config.toml
num_key_value_heads = 9
head_dim = 64
hidden_act = "swiglu"
init_std_qkv = 0.0331
schedule = "wsd"
Each number is 500 + 25 x the weight over its row's rms, rounded and kept within 0 to 999. Layers, rows and columns count from 0. Numbers have three digits each. The size before them is the row's rms in percent of the matrix's.

# up: layer 9 MLP up, 1920x576, rms 0.0467, rows 18-103, columns 48-95
# down: layer 9 MLP down (transposed), 1920x576, rms 0.0157, rows 18-103, columns 48-95
# gate: layer 9 MLP gate, 1920x576, rms 0.0449, rows 19-103, columns 48-95
up18 109:498455540520519527525463467508483528441498483531509519504527474509491516505476547482487466526476490504528506524485486497521538519475475503497517
down18 100:515537492492517494465489456534483507502506505501512505531481540499540498470550503474489523567526480465496520495518496531519483502474522518488454
gate19 096:508493530540509544469512467511500495530479471563484494489491497516514467477557531494481522481525450512526438478504507496496515478512520520457493
up19 095:481502458522498554519505450492471488522487546486478483555512521505524480475535524499467493502491471510577456480493503517450545507497500483505506
down19 097:527504532502486472524526509518493506515485503487500482477471439480474519496530583520483511496462485496568470518507500491490462534488499474489588
gate20 103:531504489528508479503472513524492495558527498508491500498486474485486502508534513516484485531494515505480510486509487473523523502454501493523506
up20 109:478503569508532511499494513509472481464530529520505506504530538526497509523522521496504521469518488509500457513530472476455452499497447483480509
down20 111:520505543499461539511480502510498530529538507514513490466515490548476534545491442487499504472510475484475486485519516470453486515520511467529508
gate21 104:484486511506519520534525508518519510474497468497531498518470468475550496453491539543495497491482470498479529505495513540516499482475509545489503
up21 099:459522491526545519501498544492534481517501472494490478499501521488556537497496466515501518505490535438511528509446509497471501474494496493499508
down21 097:527515524519523520487523492485537501508498493477500521495481488477481534497467536547506537480507501487484464511527401519509497494522477493521516
gate22 101:485504508537494511496532489547454499456477470488550470485502517467481506506461497501479472459476473480554493514513480536490494459521519550507481
up22 100:484493501508457537483442491485470475538507500462506468464506509543521517516470469520540518452511489509487489511439548491554471481512503505465553
down22 103:524502533511452518505479488489455488486497479522493510464493548471497463504511510465516457503458522484513510496523451489481497560520500482490529
gate23 105:474495474511525493523489493494545512535513484471515451494478486490474505497530528472507519536497530463509508519498463497526517496489506478499507
up23 104:499522497558468467485511498508558500503512503496464503475506503466495493463510487528477504497496516514472538526504530509504506482521499534506494
down23 103:517506546487488502465487482485504499498487495423475484479475495466535497533501497542500527529494496510466458511516475528494524503509499460530497
gate24 102:504459496527489512514513487502508538471505502453505487507489463486486503481526480498465521515526488487502531517476501478469521514519516486497527
up24 106:534490497520463481492481518502487500505482504500475500494499509477482476469491529512524486528490510472484523515470485503496516526515501487529493
down24 102:473508485494537467500473493529473485532488489449512492496516516505453503476531482522519513534484507433507520474512546497521493479590508501500500
gate25 102:519472504479546487515495480514504455504441507446461522494508492489490521528496491488487515492500522468514529526473473540526490490491507507526490
up25 106:521486501502534498479511491463513480499529510519538455480553478496497481481513483511514472495496563513511523505542497493475528519501497445466455
down25 103:505522523476509486496503566448502499507497484504511545531488495511508507552524515477533512507487501479488504554461500528491507442457474518515493
gate26 103:490503499467526557523523500512489499515505495491481520520478495488529537462545490480455543504483490526525484510449493464504490475467558476506520
up26 102:495531489477526500479467511473505505496482478502508502538543544486481504511480517501488504463485464535518522465493505527545471479508502443463515
down26 102:494522545478509505494514530561461525494484504467494475476487497485490504498503526489510509455492479479528517460456493461487459462480489518527514
gate27 105:508506494426484495496539525504529482498512535478517476478488543497496492501500509500485532481538542517511500541522478466466473491545538523508506
up27 099:475514474505475479489524524471474460489507477474487498440477516472473520460486472497477545496532491495514514513468457500498495529535477502481529
down27 103:491511512474481519477510500502490488495455521478531520464469538488462493468501481508517545522474431459502495469479535450518456522502482507505523
gate28 094:477529494470482499508516518478501493501471482502502496506474492508514486458503538547465534496505462509489508527509465491517531520501483510477513
up28 095:441519507463505475482491465467497483470509496525516530490486490525504529497477554513495520461472526497509508489494510540499549482511511499501475
down28 094:503495485472489479527510533486485504543546477465526501513491471498534510476487458525503470506490479498484445518498471528512531476561491509501509
gate29 102:507493530498475487510557470490447453538499500473504480482507456511465490465553469539496492510507482514455480489513505520520507507468453504532500
up29 104:512505468528568450540493478493534497528517440485506454512501490439479471460499483501512493508490485474505482552514509466483507533537502495542514
down29 104:459488504500561511516526484507473494499433531507480510489480514485537509479510476513501470476496491470500516473563537475497499524510485482494478
gate30 099:508518545531519523443524496507471523453527530526482493542512516479505541466501518475545483519475501473522498528485462486477479470505474525513517
up30 102:511501553534507507500480490502527523527486543496490439521489497444504504512453494492515464508570469529491536542493466517473473471527499470488500
down30 104:516442515491497468472484486490509512450502500471462436506444492487496484482504511497463523480478489493512517515459480478521515460491516491450488
gate31 097:504548509445476522515492503531538521498500469479535497488513511495512512489511506428550455507465515531498467497484558491479455460521450470471477
up31 098:524488520506456527477490487501472467511541471493500467497533508505473535465533491518494482517466555475514531516507495485537489466528518547467514
down31 098:521520502510526512482517487524501511504482520530454516508514490472472496540529502488527506512502499535541463454459499508526501495493464489475470
gate32 103:475503500475423478521500466483515457481473528475510524485557502507525462506509490515481493457455522496521500467512447476522497515548539488511489
up32 104:469496469488470549502518534567492504486495521566496503505506437523569473465493540496474557453524492497446529501503516549469512493466513444472505
down32 102:486479482497477468513482521507504527499522489541484542489465536523539486504486492519471512498546530462516506532490520514469523501487518475509489
gate33 102:523516540544490493492448465507453492470494555479527478490499497512519499471513496496515496460459512473478509521491481519504486514471475502506533
up33 104:462514470509515516500502522501545509492459515518512474511542481509517542499500484518460518517514534499529508538492504501507514485499514511486477
down33 101:533517503486525499509491553505517525478545474506506512533497508521497477496531496491510485509484533491449539493497504525517528501444497523520566
gate34 100:475528479490490473516494491511567546509502528476492504471520490497466526536454531550473506541511516495542513573518492490480493522480516495557522
up34 103:507488461490523507531480485507504495513515506533510484499482458466551512451508483501517485549543486454475491460492492492524489549485487494515473
down34 105:478495468509541510521507500520512542467508536477527481497477490512496476496477528497522516470492496516492488518489526480503488477481508482520496
gate35 098:516458510481507490503510446488503528511457524502502501530533536509502520468490474506498520519509534465480502526501508490544529512490466465549511
up35 105:498449485501493537470501529490481477521520487493482490503452512563527494518505538470487520526496546461474477507502502491538523485497516513528467
down35 100:498485546512499508504517531480505530481550485478486529533511472539534493500501508462537497491520526499482512492469473491489497466514509505498529
gate36 104:505465479517499494518476486470494471503526498473469491471540473500478497455544453511527526488533523488498514483509479528504500526507537508491480
up36 103:497504531542495511451474512476462476534497510535556450498513529490452486506471514502502480473475488494477491493548524464521511486496529457519524
down36 104:481513487489493526506482515492523513501506450510475537493497491508490528537490463479536512473491485524519532474508525504507524553505514522516486
gate37 103:499516463513515496483485498495547506484546493545544469515509492556501477490511501507506549496475526499519504538514480499545476524500494517526522
up37 102:507493548488503550509498490463493490525453500457471515519505521445488456502526510512517527501503486506464542460553439528474498488512463465472456
down37 105:525458477503520547481483450525486501555505522522488499471501518534491464489479506510524468491506558486513516499455457509477516519510489485480480
gate38 098:505513483530486488479520533444486462514526456469512464493516506527530497538498560513485478531516462504493498459512500489525462537506502498532521
up38 100:468542502456498487438505554506487497507489549494508500479500547508506515457485503483487476535469497539451494472496495493498510546492530504523509
down38 102:510518490505482528503494532507488522482466456496505521493472461475534497499497516528510536503517498493508516473557460516480509527509482526465481
gate39 098:553508532533484499528498519500494492476497518450548498480541527465496554519481504516516471495563491490546520525470469530504489517509506503511521
up39 099:499474490494481491475476506454471484479518495506504502503483530516530496445560533541493536499526525447505496492489499523497543463468517488506515
down39 099:530482452538451490485535489492463523467516451486480488504505510524533514510536503508465435518490519510488444512519474526539524487472485502539492
gate40 100:520522469479511450424484556478490454498470488461490502503506499495505466519490499500506521452488512484465529539517464527539581498503499441516500
up40 097:510505463496542519507521491548489466557510492489505509500537504495518472498475462490454485523465493534527505503503489510458492498524491454501471
down40 100:528543511485494552545505478540450540513476515470518468535521491423515468476495492521481490481501530493482480500474456526501536517496528481489501
gate41 101:500498464509477505536510499492518511467500497494525510509499496529540476451516518497494461494478468543483480543524482512456474506539490510524480
up41 098:495483510475518515498452501456511523481513510457517475479541496533512492493529524545498489499535504476506486478447480469496498492544501479518462
down41 098:502448523503450502568527487509497469538510520491511470515483498450459479534505468528498494521473488530484479480482532490478481529530548483542501
gate42 099:455500533475472456511485508534478489546492469505513534506500488486503518498486509513538494506452527515508528494515520521525498476484499475509488
up42 095:486483465490511489517493524484489516488533500492481511534485481513501463487479512511529432489498488529496500570525518481497510500472520540501446
down42 097:538488497514491494490482491503489492481451534485461516474464525475473505483474540492474494522525496511511512505486486487527519476469524508519503
gate43 101:461497520505530518520491519529529517487521468457521505503508461505498489513488452554486487495480499501472431514481502478535483523497482495495492
up43 097:517555512451504492488523523567473462497470500502519480510474502498524504543476491495540547481486542505544491499494516537482466509471534522488506
down43 101:569498475499506540522498481516476478503480510458491518490489508503523490507501464503525491511500518511537493463499488495433536464508452518529509
gate44 100:477465521489541482533464523449495482495516458498468513518537519512523495517518500476522462443516524486521479491492518500535492505529455447513514
up44 094:501493508511487519519465499493484512481464522503482501489480505529545487523456494554462504515488526549521490488453523537513504505441526499512481
down44 099:518501497482494496511512460465539565485527507517486495471510499471428546522497473540491517498496486479555513520455490506508555484491491471536532
gate45 103:517534489482505488496470498495519508498511511496494497482511483503503503528536533479541473520521506511520507501545499490519483495508491522532468
up45 101:501494469496481462500494480504532450493540529511468495509496485552478524491482457510508533511477527506516524511466480548447553545483498511517516
down45 100:519484483516505494445472524452525504543470533505499532542514529533483476501496467511468533509503497495504506485511493488471500514516519493512543
gate46 103:494504539511520518497524498496505501494524476483464508503514511501532541470519483447489521490484484500494485563472477473483471482501497486496543
up46 100:509491483571505488523512450507471475446506514473430517528490489516528516486459498466542488506532468526502510527496488513467508531509506477462465
down46 101:494540490499511500529477512495463526517503481467475487476497505542420468463519493480501518455461532493444499516485492512548498511513503547506516
gate47 100:529467498526533495474506469515465526460481470487524512480487484493517501540504461502481488485509532470517499490504507502480507512484526505535477
up47 096:490504534522477496481459504489532477498458526527510482474530517465528464495454548543505496494488518505479527530481473515498477563500533563461543
down47 098:518556501542492509509478523528482525498537480471493495475509489473475489531532547488522520507503493523476512510477498552446478511464521458493510
gate48 103:498566431480476450470536464499515500477520485477522533484496508496515519500494502484511491498551501489538496465503535436541514509467537497504512
up48 101:501492518477507535519510486505564531479493521504478494474496480534469515452543526502539539535479521494518499490485512488506527496495498468448473
down48 103:501508529525526512478504504496510482487529511483516489480513502496517514518544507478505497517528522481500498493501451512494496482494496517477506
gate49 104:469531486556503496543481482543502500480540512523516519515481481470475507529503523510518509502529486504529506486505519516478485507499486507517503
up49 103:475475481502468486520478526478452482505494462514443506478463518512498480537477506484486509495484501504472497524488491453452486520473528500484479
down49 104:494540500457485492472516516511503487508509482567509509477542455496481483464491508452531512476517521428496477485464523513543482517481486512486493
gate50 098:483476507460514497476526493541474500497482495502471514456535516488480450481500505498491466524438503527499481500517450470478490508537490529547499
up50 102:475503473537492496492491487543493512510500515501498530501509514522497530509512487486497513510523576484465493510523534497483523510474495524505517
down50 105:488499479507487554456525507530512475497513475490516488514467483534491523506491465546457502521505492488506541542468552502503476517481491463503529
gate51 099:482487549477518514528466511506483505469471505494502490484467533476514555504535462498458505505482483510526521495501502505491545460483538498506512
up51 103:540504496505433482470515489513512488478484506470532542474545513530487459475495514521448490481497500513479502502509471474507465490516499518486523
down51 098:535483482492443487498517518461514463535475501439511479538528436511492500480518505522456502481526498432504474494494514523470495486466506462500515
gate52 096:497496501556499507513518515476517460454500511548520493477525515498479520519529478490492487498531479503451529489501485495492447545496521496445510
up52 097:505487489491483526527511482521532518503517480526547518527560535444494500526500499485471525481541460484539501487542486494516525527552506487481473
down52 100:505484491476501477496527460501514511511498511503521528498479483504533535553506485481474482509506470506498474562535506476466477488518509497523505
gate53 101:497474514492525489496498479522484538500512548475485491449487481500495540532468511493486532504487564522481475520476459502515499507509516479500490
up53 100:483487494514453546533457505509518457477503484527512534428490498464526493495490469517484551508517546535452524489491470460466490489508497487506496
down53 099:503485458486515455523484494479513506482502520492489507487534493486499496473515530468494478490519469526461560532445485507504504494458532537542529
gate54 098:506458493477528492512463516482494519472533509528471478509486508559494477493491497479509502517520528522479513520512447492557466473507496527524545
up54 105:533496465534496470512478525464512515517527484468476488497531509475519555472489498504519485461510504498518522483487541507472490419512492478459501
down54 100:465468500482475480449523465524479513482533497488553538493526478540508481477497494498501547512540525518527488511486495493502481522474492519534530
gate55 107:492501525541470457485485536488527482490498478525491482467533481560535508538484464466491492591469492516507528499509497517504532487451504496509513
up55 101:519469446512526490523492503504494531492482501461492495501501486517442463529481488532541493489514460492475513488438475565498497477495474468482532
down55 098:505461512480557498461532499476514446508485519515494511476478505482444494471507483530507503471469489471511463513492525511498470484475519475498531
gate56 097:474520533499498546502490514472540600478506522497503491487498516479539435495469510522481442499546519485532496471504503500497486514506505493488499
up56 100:476506472468475487522469500537524462455527475515519474493494514512498491514473488469462472524511488433542513493491504554538445494528503515482523
down56 097:487490524496494501548477485492471506498477485532535529473490505508440503533544522513488505504478544489525488456478456492489484502473543535502502
gate57 103:491482487528506483489529483517522493495498503477488494480546511544495496552530498491557500476493503505527462505489524491530451475464507536538536
up57 110:511522475456501529497469536473554470465505510490510464518491496508469505498441499479502525526503459466444538501457496525525495502471521479446503
down57 104:503494474549489535531518474463541485524529532517533459471481497498492490495455491471494487511521470453518527541493526483493480506456544484528530
gate58 103:473502480503497536509543478467467515495534474470505482506408514483514531504539543501466456446519514505505500538492506497549465550531533490502538
up58 098:488521554485559485481525512533500549506517512461547510499466481518470481479509458512506491503514480515482491496490505486480474504523549498481504
down58 098:483512510503460541490457526493516479463521522518501539510477520514500537471533484500505532511496519496513490539566496482505550474508484481480494
gate59 105:492527505494504484499543495484490498490542497507510457476537527483518501499499438508526477476488485470535519487489493495537536521492491499470534
up59 104:547502481521504545526492495527474489479444512500450529497477484527506503459477528487461500495446527512534489522480485511449429530538532533530495
down59 103:560525495516521464519535486495517505500544546532475559510488495522489478471528505548481502500447552498481509526510519537501513473517474498523487
gate60 094:503435506515553473494480491504502516548495564499524496450504542498486518490503500482445474509501499499512509498533434508484476497507532501527505
up60 100:476546497490510509490544483482468484501513519518477510477522529513511433541478521483524517444540537506485487522447506495463517490504455520512516
down60 096:471498549486484504469445474492517520541504487489491490473514491526484505502530474478494465514500476499458497492537502531488493522465497503499502
gate61 101:540503511500456492537498482541481530502440524545520494535477476530515449482509457504524487528454483451506482487480536461471464524482481482528507
up61 094:493497490539534497523500483454511522484553522504514518516484491468473520519509466451494503510488549511482495523502495509516441503540517454490544
down61 096:482527464464514495526502521472482517526489482490494548458569463524482517511511516466447528533485487546513534506485521491529552504538465502515488
gate62 101:490451490484507539527469504516540529490483512476472539521513486475499529546484501503475513534495491487457511500524448468517523510489540504495533
up62 100:469505485535481526494454516533499554537492489527511477480481483494451474464462479479508488494504500505535474510497465495488512495519521504506444
down62 099:485503532548523542515471539560519524458515477494520547514484463472475495483517474483535416501508498509490504520521436526517526478476515456498513
gate63 098:543528497487511485493526483515512530479472496492551458493519497472511477476507512497503508489529487499496534495511472516505525523516500493510490
up63 100:480494538533541489507521481464484493531482445524493462522463508498476482530511511427452525507506486507516495494516482461500495504548472493492548
down63 095:503499456492522510511544496500533529515490567466561494492492538514519512503512548571486475471508508494505512509522499484530502552487528517541485
gate64 099:507498527537459471525515549471504534461502516496514462497489453512485538527495484487496539489533492495460494474493499508531524463478494514493530
up64 099:474485519495514509494473488478519471499525514489522505532488459529477527539509486481482547507495471525519507497499513564491567489459493466512465
down64 102:510485497521470530480460547469498475552515500521511469497463481515465520500504510461452471472508525479465449517480496535511518545494518497531493
gate65 102:471549547503514492479469506505508534484470553483530487540461521511543491536496497493499509501522483503525539511514455515499475506481506495508495
up65 103:522544485519532533509489541499526513484516540533526479469473476486517522506532514521506485498525492523484489477503510449494468513522494494488554
down65 101:511496488488493505531508494515529506518518461492480470459524525503522481502446508473491523530539507528481503477483431542496511487479508537518479
gate66 101:488479485538456524500472463495478486500549501506491476482497555496528488461496496489516509499559496477495525515541513507496507543537511519523496
up66 101:521474478499487487557507483477486461482500497503527476528509488526466489504471447472514519503491517480500483510494502505531531514511518513484478
down66 102:481525469518514506463514491534498495538481482510528514502504458458491481495491524542509493484499462541501504501515499486517502518476520485496515
gate67 097:509472500515472503512524480545497516519527506513491507485497463507476417488520508505472487454537523473518458493506535478528473499544501477465502
up67 096:455485502508502495512567513512485497528514473497503543506456518493469491540486448503491548487508429498486475489503491501527513485530464454488491
down67 094:506510499492534530476523482449522494471473468517508505514490507453526540508494459495547505483505472516528471488526442503521493483482519507506543
gate68 101:504482499474500485487505488502522473513480476471479519490504503451468471489477481521513465502563465508473514479534518490492509515551550516488528
up68 100:489513539521513491517530514521509471519503529506526515451444527470473500481495503527486468515513508539429532472492538524525497522475481512527516
down68 101:530523566476511518489516503505461511483500512542513531479494480493523466517519510506529502483465517516485531511488484503492512473486519498517481
gate69 102:513478533484516552506472485512473482482496528489555484487514477482474497493523512497476487480462510486487513476478471541469538485518508477500486
up69 100:498516458455508519503504527486512480528535547494479511526486472526484521495499480504496510523544546518499500485496527539548537432526498529522497
down69 101:468516508514478510508521509474520527509501490490502501501487497527488484439504479517517496510488482493498461533503474465509511509532469513497494
gate70 100:518504484455507512474511559491532522488487503460494464519505524499498544495523542519488497522486528479535527506484521485488534514520466510493540
up70 102:510471501473509465541495488507465468495501459483517531518504515457511511487493475480506544490532524509499491464495494479474458511516543511479507
down70 093:452489512525493509503521555521531474544466502533478539541543545524505470515474505489521485509488470491498462455494510476469469505554493529485488
gate71 108:501479528497497519476494515478488460491484477520556449455474468521474451537549541507537490459538503476516491512494530509526506522493465495510514
up71 102:511457493498498516502477490504494520507505485483533483488501475519499485518504536465521505492557524476486506470475458473498499490513521518491499
down71 102:445486507538493517465442458472506502515519500521527535521470505458507522491515506510493498492451511515447467517503503521508525476476519541480490
gate72 099:496506508478461532470502536482521462504519527490497497496450555504503479526486519484520506476496503486497504502459489471499498504456447502518528
up72 095:531456512518518478540464501495482514515459487498532501449500487467524514472458457511473495499531473487563463462478513570512535507498537494500504
down72 100:486452503496427516518496528468496508477547542489478496515533483503474473497524578480475539481507520500505497532480464515484522554525494521471447
gate73 097:512489510498528477484464500503519501511501501541500490502454480466474451489473512550493478554526464529505536457502491536524488505531466482495544
up73 103:497510493490511567484517499507496532491519524447515499500507461508475512473506521512490529485480476519480520506491557515512525512505488494480534
down73 100:522519506508512513482496478536458511522527471500462490479484485490507484519490537472471518537493473485490472560485496516494514508497504508480487
gate74 099:477494472513560492483457492488528489520495493495495539464488476492515516523496534473470493510530476496520456486552557548557498519537549536490569
up74 105:445463504478488521546483549485517514505441522512517499539516447495490588489465458473480468516481520513473511464508531473458477457484474495466470
down74 101:501527553556511449511482486492503546492539511483498474510541475480507475499476522526461511520516522517545486531487476529530488483518505467552510
gate75 108:502458469474477474519552480503488480456490478486455525482497513472482543488501464491489536484519496535532503490523517478498501472465493473508507
up75 109:553487470470473480496482512475528471504479501511519460470489509524500484509519460500472519529475457509521493473506511501534513497498513480491537
down75 109:502507461501515514466475523506518472491472467508457519509552515526518528485477451603468489497509486494489532497506492470493511487466506470502542
gate76 101:463503485484509539523530484500464479509494497531513512529526436498512519473493504555491505516520511439462470476527548504484516508516492481480526
up76 101:558466517506487464503457493482522511433526489537477483525512493472542465527520502509496479464537497495497456531498546480525518485498502500488549
down76 096:472513520475485519563507500514545483530494482521539518557512473441508494473501523459480540507512507506512510492466529490486490469507493507495493
gate77 095:507519526477478502487508516512476509500457542484495532466507484526484487475524477513497558494495497509521481547499487536536501515501488510509510
up77 101:490524449468511496504555542446505498488477538466489480522488495521478508531503473459490559537473465529507493507506502533500501492524509464500483
down77 099:461485479516532487500478510506499478474531487495551491515567495510473510516502523528473521511525497472490494473485517496487462467480491488493524
gate78 105:533471554468489533532516485538468495525464505525513517529566490557488513545501518494457512483498461490499515490496484465453493505445511505496537
up78 105:496498550484504502549516534542476518544518500479510493490494518490508499525488491534498481497519464529500539522462503493512526504524509464480468
down78 104:479510516465527476483499471520525485550511532509469511569523514497556481516484461492524503505529527469537537533499492485504473549505501476523450
gate79 105:509487497458475496497525471469474485474509475490518526528500510482521494486496513487539495540434496499482471499494504488511488497495492497518514
up79 102:488520483509500512533489505511453469530528468479557496505474545497485542424522529499509493494468499519518467520518494513485507498521476467533500
down79 103:538529519504474513529520492512506517492482520475539487512518529504505539505553531508502498457520546507499491484484518501537551506492486497454507
gate80 104:492465528493445452523501495531493510500523486501491520516508476515490512499531493470484481513522472528508463466493531458497519435502502498467527
up80 101:534490443500526514521518496531491548532498487486485500521509491518511514529479488520518530466493538527509499475490510492526485522488467478506460
down80 100:460533507495504527526557466504506474499437530484494524498493546505513469479489514511518466529495537477498463479484510538478488539534474484525503
gate81 101:480526511510486518482468538542543506478488476533537497496538458515478505539543510475453480472502523504525483519528519491514477452558508482468482
up81 099:492505503526490503468551438480481492516526445475506512463516487536532502483473478523502474503463496497455488478500455493523501513544499480520452
down81 098:522488486500493476513440462561471486471480501470503517483498473507485536514479511456469482530494509509513480463504500500500525539527464525444440
gate82 098:467541497519511519484519531474516467489491467519498521464511489503481492525489523503500492493479527526469515490484454511482507491539514497513512
up82 104:492519476508546476487532470483523461508477466501493484498522491502522493500447517501494517472470498518490515491505441502469500477508522483498554
down82 104:473530511517500460523530468501508489488462489530425488543505567456476506499507541542443531479493523543515483518504495509472524471471487506462545
gate83 098:495490490499494524533471469516503511489509540477513457519476477473517435506522526502501488527465453529457487495485518456524571440553450468497527
up83 096:507480480494524504491484482500464479515505487494487510501513530501503499479475486488515489462513536480531533510478497456497456474496470499473507
down83 100:486499553477529541501534503495529492475484500489511514466516484446473524467539481502542496487501493525500505504471518511535485513488497519459477
gate84 099:506470463453474528486487520489501512514500474529499535523453473500507481508499457468523501472511480513487516512486516513470498503492533527500495
up84 099:465525532476486487480457553506522517504480499479504523491469547500486488511494487492523529471485507498489501489472555499457474525471538484486489
down84 102:492515512477497489481568484526472507500521476522484508469543488478529497453473482495476512486516456514511510535491478441492493441504527490492464
gate85 096:442503511482530513552497543492534516539490549499508501535528535510540550466508520472495488468503531493486473543496516538501493483496521459498516
up85 097:507510570499542514473482515542464495509566476494523467508481522492482540520481526486523494506509471505484504488508480515491504503535515489480480
down85 097:501530472501500486532480455459493517506485484523509505517505502536518505492486472507525487471516515473512532528456463477567480525486524499511500
gate86 107:472501457511495486494516511480537501497522487541519516485502482469487514530524503500523491474515527533509488467472483492514485534509549525519486
up86 101:503511464479530492475472497502484492533433439516501518510496479486507459466447456509481449552459462511479447520540506467495514534486502515507506
down86 101:492489536571521527512478514495508500523476510517500530517515509478528518494531498469436549502506515495498499547498516505483504489512539467490519
gate87 092:508506515510476524496505542509517498452519444470507478521509522513499473486541476465512509510512525468523495496521478508500513467514499509488479
up87 096:496501525455522493475468522499551562541485470491462545516524464534529472488483489451496484534483518515539525475526475518503525521527501508490527
down87 099:487516506553482527498478502553534506492500495508518488469489511521467557483505554540553477451500498477448512487549520498501501494502501527449565
gate88 100:489490512489505505480491540547519511506467505502525460475496501478490485539478545519518510516520468517471490534502483466506497510508541561522483
up88 095:487542501461504517517514496520505474515503515526515497542522471523442491488498492469501529538489522493511509503476480483465474515488518509493538
down88 097:473516478467456505503519466468491474495492547469495501537480500544483504533511550498459520531530519461539487515466498515539516505490573466518468
gate89 097:510488528491527523527504520521524505554536551456499474502427435495484502467503481485513487496512523483509495549509528507438493477515501492425498
up89 097:476508498504445534529492531450534484497537501485485510506453552505488484501479478513512507523519508412469492540498494436468543501484444505532513
down89 093:514511504495508475466469480519448523473491487521476534477461493533498513503507518466504505539503535498482537550501498534485455472494506483535471
gate90 099:500472508491508489485521482523497496554491476495483484457483489510480549508494504570515529482517494487530527470526516538492476517506466514424452
up90 094:530457483520489452539517523508482515518526493504531501502494534535501492514480494518537472516497494461519486465514485503504485525504520497520476
down90 097:471486506528452522492493470487521465465503550496468513509472510514503492463465519496512498481458489484509524471527493538512549484523491495510488
gate91 100:492511516472496483491523529528572531504505533520455539524497466519573507521481495510506494462565532495483503509468518428503509536459516466495510
up91 095:477518532511521542495546470516468477504525491476473505536517500502499512507470483524538492525488571471477511477504498500532521469502496500457468
down91 097:495463472494505498524532475476488498479504484466483489478506481467496485500500515526538516511524515526509495472522526496513537488536492510499483
gate92 100:481536496466461479517515519468502510479513504530502522506487495472446516512514504555525502487510492539489508486524510489446494534509484495514507
up92 100:523516484508450467477536478455469541479503504550467498487437477529470489512505518508550532522512496528506526478479502497477493507489481492501449
down92 099:480538495502503489508473507507481492496470520479507521481476510475499497494465497481488517487468479507501480493467487488501510519498518503462516
gate93 101:543528491461440508480473526486525456485485527510539470503554513521516484490471544511462511482504475463521504497497512498504491479489518474493463
up93 100:513426517501519488518488474514440492520491489526493525526504497503489493483490517540518488547535473501509467475524514476489572525518468526489499
down93 101:482513472477520460451570490499507479507498519443457479439484478528457487518445534504540540499527469517526502465513531540506476507495506478509496
gate94 104:491513501516497520459456487499473449481462534515564534516494521497480489511501496544532474509506466506476477491509519505484484545520481469488567
up94 098:520507487500517540443533464491506478508457501569500522499507573490528519539548503493530476483506484463470475501497529529553479512519496511523528
down94 100:489511543500510502485509496454489483501541483487501505499501485539480502505534488526476473522551509471492520496540493525457545474514526479478450
gate95 098:520489485517510479500468511538535474522478515508473475489489513525519517465494500508536515496514459509512509532504520460497506542529512516498522
up95 100:496530469498495483554522507473450472486495492453490519523490511488506485497538472519497516477497514470494487471500473513504538458519498519473532
down95 097:526514503506506460530539472483497528477497483477508473501465495500498513547533466486484476484510449507517482503508539475455509505467483479478485
gate96 100:520485484509531495501475479478513503558535483524490489485498473511488519464530499475504470474528474528477492474502521508496523512512508485516488
up96 098:480532515476507479487468510486499501543509428513465522532488518497514528495474533506517488496552497513513458470515516515509504480508499526483524
down96 102:449498555537485527513464467491494492511480531522497495521467481516511450480514470513534508491510529528529501469492486518501528422519514547505509
gate97 101:522474484509449476512548505507515493457497483521509478477542505509493450503533519480495493469507519485465493454487480514501513522481488473520523
up97 100:514536493562468515507518483523505521524524497515503493489485503508509546548507496506514445498481462487500485492468518484522541496479473480484493
down97 098:522550478500538499505525495528450496515514508520513530480487440486551497458483522509525501520503490495560496505526469542525501507507516502506504
gate98 103:467457485503526479447471475500561500493503527495497525504519493489498505520529505510479482534474491510478482487496504519482516537465487508546493
up98 104:484454505482507477484531516485471491510507522490497552478536542544493455559513502498490473473510514535501451502508502486532492512508514512514461
down98 103:506500566502490537507544520504511529497510529529557447525494467502511496509471526494540471493479518492498461526506484476493567491490502501504523
gate99 100:517497505524465467486472531495500511502518482514525506543512491479494423469482504514505484524521487489528499544511513517511500498490536518524467
up99 104:541518518494465543518470545525517519525486521495488458489507512514542503493508488498517493473557530471526503474496487514491487472546499503498480
down99 101:475503481508502530525482504480497503527473548504455487504487501522489504511540521496529528545420493453525542511507452524496534485478487524482523
gate100 100:491530512469494445490499498479494530484508461489524553499516518502533528507525554455514534515517521489509467480534474506464510568478526493510490
up100 103:438549469472486557517478485488476498513517490508503485500514503499488436532483543503480536524525490550508507484477511466497515515504521502510517
down100 101:478519491565457549508487522455483479507512511473493490507486485459513503513510527497515515500496534550499498513505488494482507530494499505491481
gate101 098:513546484474486496486517485490475584492512518518477515520546469495519525512512529497500498466506490497518472505487467519519469484530494493522502
up101 102:525425512483524493505477477534485500492518500486516560476506519470486503489509489503462495529503493492469512529492492490561480474506511521484495
down101 103:488455510523477536495484502493511471472510510524482491489520510481524472488499542484459527517543480460552522504496478473486515481489434506508475
gate102 107:546521492497496510515500551510522487500512481498527565502518491505490468501469511523487507523498478525517539530485528523549506468508475502491532
up102 105:501503524507491495473456520479522491438513489499479526572485520521526513492482470524487518495537440496537517546491491540456486484498516499491450
down102 106:540480523469565544488482523506522507506474474510499576490539503485510467517491494468490513517521533524479493490521464485459539519506533499542486
gate103 101:500517463500479469481532484484463537524459462515472492560512510552467514508528478514463507506449476485489494518530519515493508517466527487494494
up103 101:490528498499517501469474499501555483460519501462528523488487520489495508482472516500541514526522508500501487460471468567460520502483458539476514
down103 101:499525473524489475545517478518511542488502536481537468541503443478469491499457483500482475515505484492470458504489526501448537478462539474477535